From a checkpoint of a small transformer trained on Wikipedia.
Size: 9 layers, width 576, MLP 1920 SwiGLU, 51.3M parameters.
Architecture: RMSNorm before each block, rotary positions, biases, normalized queries and keys.
Training: a variant of Adam for these matrices, 11055 steps.
Each number is 500 + 25 x the weight over its row's rms, rounded and kept within 0 to 999. Layers, rows and columns count from 0. Numbers have three digits each. The size before them is the row's rms in percent of the matrix's.

# layer 6 MLP up, 1920x576, rms 0.0461, rows 581-603, columns 288-383
098:528503477512478543491514508542510520526513471486542501482524525502507532518492497489526518436535497490504478464497477514549514514469508481497480474508516548473461488489502513502512461496456529486540431536479538476511485477452501533482510508491537484502523475528515496495557492520562493531
099:432499484483476490461510536544524563482521474547484522484536509464507497486486493473523498436501541492511440524497512491512493498527483491505561534501537517544473498485519455470508483526470511501530508452529524473493524517506482478518500484517433511501501496501495515515513478468509532479
098:503532482521516514517549463530503543504492514533485543467466520468504502500545486524510515535421482484509497532518508540508462512513487518474495537442473478479505501489494487488538496488498480524455503493509494470496510479483519537518478476522525500552530489521455498499472528469505498519
099:487523482488527517519487489473508470520515512488479494538502526444490481464512486481514493479492465528527526521511479487487465517486536522451517532507508486543515520450521518495480502487475483560511472499527515531497527532498499514512513483558447498474524518543461479508507518505503477501
094:475496498489513503520509474485493514483460473549523474513516505471473481460497489491516514528518516486486476511558521529494551475469488510492462537492529429459548512496525516487488481501517491514520487474517498516468485500476483466479512506496520488484506508505494432487459507518489481498
099:521545510470499501485539532496480480523481482505513507513536479552467498475478481487530429484541498509491512519495517489497492492518442464498521461490521523491563511506528461528510475571503471492450502530477473500520508501500506501521462539488512517515508529537523508501537527495495501480
101:511468530475517484515449505510494467477497527441463551562517505463495494452575469483522495494485497501531509495500469493524482492508516556489531487549501530470472534462511479507518508506496546490527475522580514541519537500497498508460530515534509488513493489501540510530512481477519525465
103:480498498495542498536501518500491515473516490493495537530531498536486555486475553519497529461489488458495511475497561498513516533474488515519496428484476505490469476562491532486516484522465538462529541513497538479460524505530513481477507495513474506536500512507484476507497481493482559505
108:471535535501513457482497504497463515504510522497503485480503523483493521484463435495486520508525509482500480481506440543520486495482480491515452470512509537493492487511502515487455528520496491469501441518512506482559514482505501453532500513478482428510515476538486483507471484503485509496
099:491526508482506572525497504548549499498515531508534454516491478523482526479505494532531466507504462507494502501521493500501483485519511491505509498481541516474512518530527470536478493496523512516481505504484542502511527488494484484496525470472545505524535454466513459525483479503514520459
101:483488534499531491483477466526529546499507458500518514525506524528508531509537521470472463526573486497509545480513468513511496510543481513497494493499485475488514498504529517491488517556511450533530523516528464478477463495517549504514524513523494541495527530502510494509493535495494486482
095:539507498489487532486496514504476525463479495479518503530507436516444487528512498486480510544457479528478462526520501481508478474457482513513486552469528465508495479502538501491492493471490455550531483529532553517501525547463538468497539481489500478450538480521470477501508510487489473444
093:494486500509533519464490503499491519514506524500474476508513535474521536436521476505537527475531512471501511506479494511512480520490514567441501536519502510492534517522526477484495498463499448451501543491487532518460492500535530507495487451495511506493500503487536470532506480508473528510
097:522540493509484496487438468488494478454474505485512516479470504478511490527493479496533529475491513487530484463497490455519524488484542480501520481497512517482488526506538468475457504523474479517497493506448475527543497468514501487501466473520447472495528527575511517459524479502501490507
103:444503505491513543464470494526460534519532473482484521522467503466479512490499538491546486471474483528470496551467468495471500520505483495483479472517505496513539464437476523521483535489468477504511509519474491518501505506536500494481496497490475507465443462496463530511496472511508513453
102:498527438464516521518483519504504495533548487499462528510491515518494501487527499517510535475507504487515507500517566487502500511442509461461516525484580476462521520481488507485510517502473519496476509429467489476489497487471484512508473508537477502503477481520490482517496510491527543517
104:484479527502484525465522469524498542516513518514465481505461487488502520486500488490500496503509460523484509493498496479476493501499502486499484502537493522496484478507519488524485512518494461491533478518508472498511510493459541464520555513412458514484488515510471485497498452511504493478
103:485470489516457519529502513477511464459510497540486487526486478558539517476525482434485507499529457527504545499488530447499481488498502494495517502519513466469523468491530532500527483454473456504534488518519546529468484523470503491478493518549580513550531498461514475448455489475451467507
099:519488470506495472492509518528541471480495479449545544480511435472494460511482491460478486466505492514494501503476454505481488479527484497501522504463505503463478552464511489509469515493506508519493491532503517472513498470474474478505502513494462492492484507531459456453503539524470521519
100:519488482485495484504496474501507496499530546512533519486516507536435499524535489538487490451519450514470530504467459492524524494483508498522514477499500474479510526486521492502471524510514517543498510512497500484491498537534500445535446478533472528484535511504485475496485506473521516483
096:482512479511515521473491462463481455461509517494499547513498471528500492481488489463499491530485459474485497419512525502504513472483511532461448420497487498478473481490528506570499499528544485509529534531486518460521565476559465482474506504536513506491501500524499464506499513474492498466
106:502487519541550510505522458495525470498545549514520516482526474468493498504508503527498496484532509514499469510456488505495456529524555484471524488535503532506504492498514520493483461503441473536508504498470533517477513497496537486472535502518478513500520493532524464508489535510512473490
100:494525519502501513499514544542501538439498512446537500531523514518493532511536522518503477519499535521507481535502539554487484482516521496481491548509484524516523502475519494555452457524531522555560483437541468492494489489470461480469480504551505456524489485532511517523483485441460470464
# layer 6 MLP down (transposed), 1920x576, rms 0.0438, rows 581-603, columns 288-383
100:466507553498508490509474476519477507421469496485501518514557569506550472495484490527489523496468501504504483519488468533503526577497511469498472529498478468465499516541480512502482490496507490472502465503494515480495513492498505495539498498521539490513505475465500487519541515518461492471
093:498508528486499497536522475476465511508520472477511491533511476498500507495496520518483494519521490508525507505525503460515537326485488522511521489516478517463463470484524473488472469453504537483476539487527502500533497494512520451503481492508523498502455476480534515506512500476492503526
099:541530511524507456487502562438502537475474493484486488483479534517473508527495485486512519472452547473560456541560463497504485534502515490497501476497472525515486504486507521473550536492475517520508541530486532511456498513483509528499472526502473473473493488491502481480465469471496524479
100:495487478526516522491503492452476479537481518511488514485523511499506462507487510550491507529508469515480506454486489494484538444558470536494482534484490519443528474500535493459461505475488519549482446507468507467511513481516538491489502467505520441534485486521503501489516493516469500494
090:543482457485526535477509526456481495493487533532505514479523496512490503566507473535475489505436517501510499513526489510505526504482508475535498459482434515471520510512445478498517542510511527498528502490500478500497513521520541516513501484463503497520542505494485519504488466478512480546
099:516484497499500480499514525489495492518525518464482568496470513490497530503508492531473522482486512513521484490474476459473481476463521494437451530485449515522501529503486494496511507474474500474509467467532495494513469468504495479506457545473472504549489527543523495427467494498521505447
102:483464546527532490544455518528551478500469522542452579484521525476504498476501505466540518544472517519526505496487484479492537541487460532469513531495479521446539473451480517507519521542526486520567501489522502527460451478506492527477496548469502477490522511545476503526519494501476468486
104:529472470552508472486462505505511480552481524504468487508471496437523516527486504507513489485464502493550479540524510473506507476488496469486503503470471488498480499520500542511488506526510529492500522530453477528494459476488510469471528464500525510483510532493493544484469510502522488525
109:479533529517496490477530502471504492528511528521481476519493499499450478520529481461513544491516483487517509511533490526459494613482523449544451540502532498454503503503488543472513500526496493495489451475487507537478478524493487494543487503515493474512490483545494466515500458502511462496
097:533531505499489453509523489500529483500484495541479524468501519483533489500486545498476479505463548478495471500509517497473461362500453510484434503483490532513529503519479483502519507523511464525511492492446500488512513478506488492500468503532532509506517480517495540511502479470513507517
104:448498502513499501485518508537504490576512494496503496478452449499502469510480497451495473467490521480460558482461509489489528434453497500524476545500510472529489514486516470478467493484469443521491489512541446505514489494520500481543518454529474478566545498506493537506515501481527483509
098:486459491494496514511536547531549474484525514501503539484519452529519528424509519482503471504473514508510554490461456556456507533483494460465590504495492480500477476510465474495527489513472519513480503458496494507483500520533491518496494479519479549507512478484460489497513512506483474481
096:506512505457518492533482533478529551472517480488504490475533507497467470527501492441549547461480504507491555510482532510482508519477470468490471497488517485468478508540499555459500527490483524496498463451493532504514512491464482537510453486484497498464518534521531533517527529520525495533
101:515508454508501505528539539504494518522517477519520483506484530482517518504500536487527538521537519507506473478509562490520513547450474484543509457500488533468536536493511527482506516502526523446537499521530505498508502529484547475462496490494496546502471483470498555474501537507568520504
099:468513497498477517468501521521485500511514519501489507466479515485521521484512486483482496543519527467467482524500516519483506467500521491522497518524493472462475508443460496527478476508548513481520514480472505510518525518481475463526496547492502547517453479497486479493480475506540507557
101:523444489484544458496486508500503486486554513503464481513500505539506494489521501494489563494486498529502518520508543475522511502519517503483504517511495533514491453498509460541459482479518487507456472443511517522485508522486458523489477510504499521510514511493494490442494537497481462495
104:496507575511557478525516479455509493504502488466501498466540519492498484532508503474531476471515454538517491507484491518478499450485513525507468491506518524517518477498498480509494464513473498484444526530508474482467472477501526511475482471489472457522525459474529474527498526509500454505
098:536510498494530509479497497533531480468471488493483569507478499564512500471458527461516465521485497500451478477491490515474474492481502554555544528494495510509529539507485515459534492515434481464526486569545532506536531491508501497507476512464516540475518481531523528468454510488498484494
100:499488524529483544496457548532493435497476468433463535525486506549527512507524503492494517494492514492501479519487518528503529525503502485519558489479488500495508509475527502513494483485461482469493496481478488524511502481469492535492548534479511487515529511442466515449438508482469538487
102:514502516491480500492505499518437522564503519520541499479459473517505481488556478517510521509503467535502493480482452503520452530470489508487521528497467463527534475583475505540487497498513541464502520490508487491499536511505522494475538478442489483500502500469538501475528484480500526454
099:490541455508509539463471463449462494489490539491537512502463481493517503488513509476500469519492487536517489431487519517527483489500497522461464451489494501486471526505498518522512500482522467517534515562477523489491520513513468516480498506545566497478489460542508440495483528472489489513
106:500478520488517493462499538458466473518512504490510466511467471522480499504440492459513543482505488461489459460480486497538512523551446465457543474526497486536497505488493508459533520507531504492525534514496494460491524524484531504507458530499486537521508469493491462507504525507466533461
101:537495503462499497450466508509444492489529511542491512464460536534513487458530504493513486493526481561537436509493509510538473503518496474470522473480486493495491500497464551487505509521485446483513489475488459513486520484523468478504463494489484475542517509466488490525506533504494520445
# layer 6 MLP gate, 1920x576, rms 0.0441, rows 582-603, columns 288-383
100:459498455469479535502483545471523528520545525511485538494507519505518480517499511465510534464474507496473515558499510518477517480500516527450522526506539537534474505521493447520539493497484501514492521513503509469479567496528484525527479528466478431475514525499513534488501505496527512458
102:524512484531562471533491461536518498550541456530461486507537526495509467509528494478474492464464515532488448524511506504500489530466491462490521472506489508492493493463516533504489497461474523459505485512455497553491500457548539465477523473501538501476524538456489525495497455538503493546
098:536462550490521449527512490505519518559483462441514497510482479532536524510510470499538537484489454451514508493514520512492498523508483502449505508494469472514525508533510511427467458512506496485488504488504502518471518483498523497494481501527503510507524496523516518495499513511508477500
096:540513478529503571494480515501504494504488519504475474512486565477520460564488491477509512493493461537461504473463518510528533525492506493485536456504469495495484482538487486517497507506545445473493492493513476449528502473552505483518491495485513505510559514528483532525450468511503473555
097:510510508497500484481559520567503559516509491481510476503524506475471497535478460501513509503520471487500455460557477508480493531502474467494486509519562502522520497524546499456439481521503513508522503438526519545504499492495485513511499517467489523471466526519477516496533489482497528526
103:466485525520504485471489536482500452521547512502478489498484510527523481489497495500513524436469506499521525516524515478486476546496529491471483533486489485524474510463466449530442502493479481484474482519516518498499500531507465503468481491455507472512533554515508470492503473444519505485
100:476497483449445525492510529532510556515485518516491506492539541461509443521480485503496498521487491521537545475487519510491525498491502546450506509576467536527492508486498510511502493468513511521502475462544519499475487531495501518518468510498514537482505456486490498475481477474480504469
106:523509562521450519449500534536543522534513511430498489490527529498496526520560542501457486472489496454469454501512500485484518530452480521484512549506505511525520474512508475494518505487511481495506556503532480487449495493455473531474474528484469497494511475518500490525517499468490532517
097:494480490492478524473522520477537494532530493507515468492465527498527485486523509490492492490486506505497443526493526544511518509455505542474489523483434519484493477550465482513496472497534495506521509521465493463467492474482456472506500501510522526463516430527496491514486544490510457524
099:519477488507468509522511449499505528546528476511500485539518467471487474480509508486536554548478476512535497505444463532450478511489486487513495495492497482486521494544476531475511478490526547491512472479527504483488476473526511478513534498482462489512485455520488515512492533523469519520
099:505503468468478523505481547486519462477446530493469535503492486532511508532483519497495446493487479479513486528494491537472508493485509497455561444515518507516432518527502511514526524518473485501528504454516463507505553538498483523490521490546539526496468475507454510488504538532476544477
098:485519456491493490468461482489502490513490522532531523483534492470531494550498512497472526501518516494492511498481554498469538535488457465558468499487498490553461518492533531462515491519545552502550493506479548497541571508461482514519517462447460479517514456480464505489516525497518518502
102:508509503491546493537496506457510479524520508512509522495499497497527530491515510493495503465507487499495530462511494525539462489460516495501554491497453509520492461567481474499554510486509497466531477484508490523473489488503506535518512525466492460498495494456484515503471495519494497493
098:516508505497500527466507461531485460475519490531478506500478534527517483480464468498531527492501510485472462539487489505506504495485536506515522539538488437464502484515518524533460532508483504491518537511432528493468519516523506472505512519498498502523525487454494478426470532491505530451
107:518523499487482535517505517525501537491504490487502525492549513526562485526539482491539514513500517478532500517487488454471493492512469537484524488540523410511556489481468489483514483482500501511502512551505563536495465510501506532521476502462483514482508496494511485478533492516456470458
102:495515495526492456493477518517477508501508520527527526514508455455474521524475491521577503518494540510488470486507496496522494469535454462462469543465519483483519489523479499471497505468473498481487480535484505561461553493516515496514454511471513501515529482484500477537477527523496514480
100:479470528506539493493514451496505501506535501524480499480484453473525486515488487484465481459479505526497473515491487527498490511520473510517515502499490504524486478554532512505535487535487479489474507546504504522495529502484500531494484508518491563517516518509555499500472444504515507490
099:496505512515503517499485494498469559493483467460539559501496478512508497503523513513478479481505509523510488477520499523482477480516533521496533503480514533519488452499471552513490451502529491491535520499481531496504505536463492511446516532516496522479484469474485473512518538502514485490
099:499493481469486522516495498489506501496495508467484532521512561513528514494522481458502537514505480508527518508533535527551507487499490524492533520514522440491497520481467529466529511475505489516498534576503542502449499510538533506498511471486483499523503514486494525507462515487541530488
092:472515525509489497461497447507501507477517488511485506522515501504551492543469509605453528508517511511520475510489498460516476505525483498464490469494479507510491495540534494456509467484494470466477475499543449481473511526464451493509520522501492488514515520490506486508507528453516530504
106:519484505509513472495458528518480517524537467503500501502512496480495467502553474486511488482475416505479503537489501527546502529500521514531494507512485535505486510478493513539473517500482499464524522557515486510504491472454496487505475492513546547405538520440535505494489484475500501461
102:483487471512479513514473463532470541516519505514509492528554527505486483533477508512556490492486472539466501520524481485532510502536483523494515510510470497443512469529495474514470495464508507490528442487449472509504538491475480547521481480498461491463461537519523500458498475478480516503